config.toml
n_layer = 8
d_model = 576
n_head = 6
n_kv_head = 2
head_dim = 96
d_mlp = 2304
vocab_size = 16384
activation = "squared_relu"
norm = "rmsnorm"
norm_place = "pre"
norm_eps = 1e-05
positions = "rope"
rope_base = 484000.0
rope_fraction = 1.0
qk_norm = true
attn_scale = 0.123
bias = "none"
tie_embeddings = false
parallel_block = false
extras = ["some layers without attention", "local attention windows", "gated attention", "exclusive self-attention", "capped logits"]
init = "normal"
init_std_qkv = 0.0235
init_std_o = 0.00588
init_std_up = 0.0235
init_std_down = 0.00588
optimizer = "adamw"
lr = 0.001
lr_mult_qkv = 0.7
lr_mult_o = 0.925
beta1 = 0.9
beta2 = 0.95
lr_head = 0.0031
warmup_steps = 275
schedule = "wsd"
decay_fraction = 0.763
decay_shape = "linear"
final_lr_fraction = 0.0
batch_tokens = 65536
seq_len = 1536
doc_mask = true
train_tokens = 529500000
steps = 8080
dataset = "wikipedia_en"
Each number is 128 + 32 x the weight over its row's rms, rounded and kept within 0 to 255. Layers, rows and columns count from 0. Numbers have three digits each. The size before them is the row's rms in percent of the matrix's.

# layer 3 MLP down, 576x2304, rms 0.0385, rows 159-187, columns 1440-1535
099:129086125090144194146107079122120151127182152116129104092170101173162108190141114101087162154088131142130102100143135154076131126125145139140171154092134067108159137103107142097136144181119079214127133165109124136113168152108131160115026157076172124128102161106120142083158163122132124160
109:128165092087120167106154165141117178119055121136116141082142115141094062161172097143099153136133132105145125128125098069165087128097107143105145155096178050089093142185158123086137127124128106159114118119114141144134127131128113145105097065141116131132186173125146123106121156159087058170
101:120146105145174087128133181147125111133086126149133092166109109117085136107106127133134141074110068168173072180162093102114182083091139133092173100164087161134140170062124149107138095164124078156125127150180204178132166132137154134157051109165172126125113110132151085068104110176139163147
104:121077113128144157129112159106112105152096129111166120063133152130152148170161145033064135135143167121076111155112160168135088171133139203085112137116145149149126132185161163126058147161126110188125120169148205118124173174167053147172170085129163093094171157126055125185143070134166141090
110:093128150143150109157157140162076188140122125132168188180135125088068119135093127133096113193184147152117112106151145122101117153088169169134127139138077122148122141146112131124122132131130132098133127124107116124116144079076147122110078105085096128131137106144104183147069163097183140143
102:155099115103068131058070161135125176179096141130113171194133150113178116190081176176151092214096109149138131109148080136096141136083163110125150104112089090090090142145102142145116113152130140141135129164132161150138133131131108101074131120148134239120171103124133141104102104125146126051
100:165143166147093067102124111116095102095184095148133082079183143153177136164175169080112202138138121111132069100162118153186141191158099154196152164195165128129085119175162140166169139119117162100120118163171114136147146145144124176089107098183146093143151087099118148157133115111159114141
099:138090099134159150153122120127178180137101171174122109132119136156120071091111177141152163104190127167186130088177115136056084088129149117084094035093066118179062134088134127132105131154126145106132120133154179089109154120088112154163137178138094114092099119133095137109076104106118128120
100:180141132122076105139118130148123119113112162127162113195081101120128172125104102147123060174111148120157116099152128174106141112116134101201163147100133108118117116126185117087149108074124145089119125155196164124150156172148095153136117136130080116123103131123201107131105137167094174087
097:102143107172112137140170068136117176149142115130082136061075090113108158111104164102086105076124104122161085135151137149172123128150152126163109131122116126171146138172142080098114180091118145141120108124128108145070131094134167129086134107111146117116118114090146143084124128105148153123
093:103093146133208148126159156085128107073106138095070133102181147087113165160161123168120213174171136131089124108156091179122102156113138135179157164137105135148062155144078125141129096181126126136119124113139125208146093178132100119126096160132189107151140122133114120147141121122163123075
095:164146134178174132104086154146153140183138136168145076137157110153139136183096079152173098123116100106129165118173170113149145097137136134127104131176089098107125132121087112136120138150134072091132118084104068140093048126095098101137173160136150101135057138147130082095158128126105121205
097:150170137129121165134110255151184170144139167134109060078077113131103116178113097202126134098153096114120150084128107086147106147122136105203132169122070154114092140139128145084155149121118124098115117138150156103100104147151164142145051165124155098132080160155138140066120130148111137153
097:127135190159121095096101124134171107070095089099163112142130150117126152089142116129117096043138093115120114118143107124160110163112152128176146123135092134081123128165084158113130133095137169106125142103133091127156131090166113121123151123147084136059129098090132105130099159127100083137
098:120171188091141158173153129098075128152133122119133139144127123161204167118118102148078170132080123124127147104152126123112192098088086138127183087169191107165111060121113147175101119126129099124126136100100141147155164184082124153167145053112120158113172114107204132100163073160094133125
096:144127109151104153094111112138070148063125152184108142148116119143111154127094123137133146132130075169134135166137217126089118099144114112157129163202108092068112065091160187130173101154142162095137130092082132052127090177121109123142145107158107188158182164150174151179107128073174108170
096:113153170110135077165195123173161090090113142176148121123131092158108105096072180082163189124172141162155175116102107122137152133143135160111147156107113101141137153130138122173183119167121133164124117113109123120142157141101129134174129108101102118168058086117106108136139125122145111139
102:135120106175171139172147153093150133143094173141136115119108083173116128184166148150154120112135060157136081185143099131101043067108120112110091138101131130103106137124173114145141111138129085121144113124084141138141087166153151159179153168133144101141112086148128123107183116132111068114
102:144080141125115147148050153136172120110072087078146223160118155122136169112108116116111136193117180160163168133156156118101163117177159089157125128145129149111130123105099124095123127149138084077138127103148119072100142075156106109095139187150118087114088118175142165066115161111165152167
097:107192139153188077100156169124121104150098135184174150076125152133109154131097106117073109176151137173082125135102105104105127118163169147082155101122063119130111186152089128151125143062128117116123131117078179143136105064053169103168090103091093136182139143162127153143116181204050119155
092:174137141110183128130146151149168150108150150112136078225075147128143157115089196092120205113133136187107103141171079110132162176163128120114099182095139119114139095158085136137144120065115130101116130157192129150117200133214087145157143127156127144128177114119135054080138120142129106147
102:189110127164128128083136107174120060073112144179136116138122120125160172142139104115122107124138127052099168156149154115084143109144111208155146114055123091164110151119083087171150148124133132149116123076096096145149145172106102119159148113137110135096141109144122099128136105088153102174
099:152120198132110145112123128141108123162103184130155130147103068178137140104124127154150140166055056122104108155146091139115145127178101144135051155144116147164108134156083164086176147073125081130133140149051165090185082144153098130206134155134141117132211165138151170142164079125130125157
101:132080177106168108121135082096104079098173177118199136147142119150081075166100126181096164144129145121095128135081113193111154183157097163132107153098141116112088107110111152086131160154109146146122125128108140124120117123099108102158088111186096143140084164090100110122055102129138112123
095:087132159054067122158104141167041122113143100132161157140125152177128125155146101152118086153161178152085119104183128122087094091140109115155137144088120163123080161115164081076175133106138206124131125075093135131117064168159165127083116128078077103075132138170162155138126089202173091130
092:171107162163140126120123036139060122127093151106115070149101200092094173152029150116067100121194161125091129158208147136171132130154151118099114148169129126111122093143123153157138114122142136091119133109084097139137043161136148082175173114104071143146117099165156134138104193107146080077
102:154091131073129103122135195159100182130116108142166129111146098126137122097077121079120031085105109090097152112133114127206117168132119155122161146097111124162075098158174121131124075170114131148112126151131133152123148186092130097152138168107151104145120145128144133089102154103147162166
099:074096156145161090186116132112087164100133123184142144094130118112067104112092093096147080124090118122191147075137133143120146141089120163156080121084102159098107151155143097113151128116132181130118132151157167071073188116148152067117077180130110150103132156132153123172159123142118153160
105:119125125134143149192133145153186128091160066163167113165088172100065175194117101091150115085108172123125098065102128114125155114131144138068099200097147133156120126110085124136136094142136098107122116100145185150174100101113206144107051167137140166129172132095077124087097115203131124169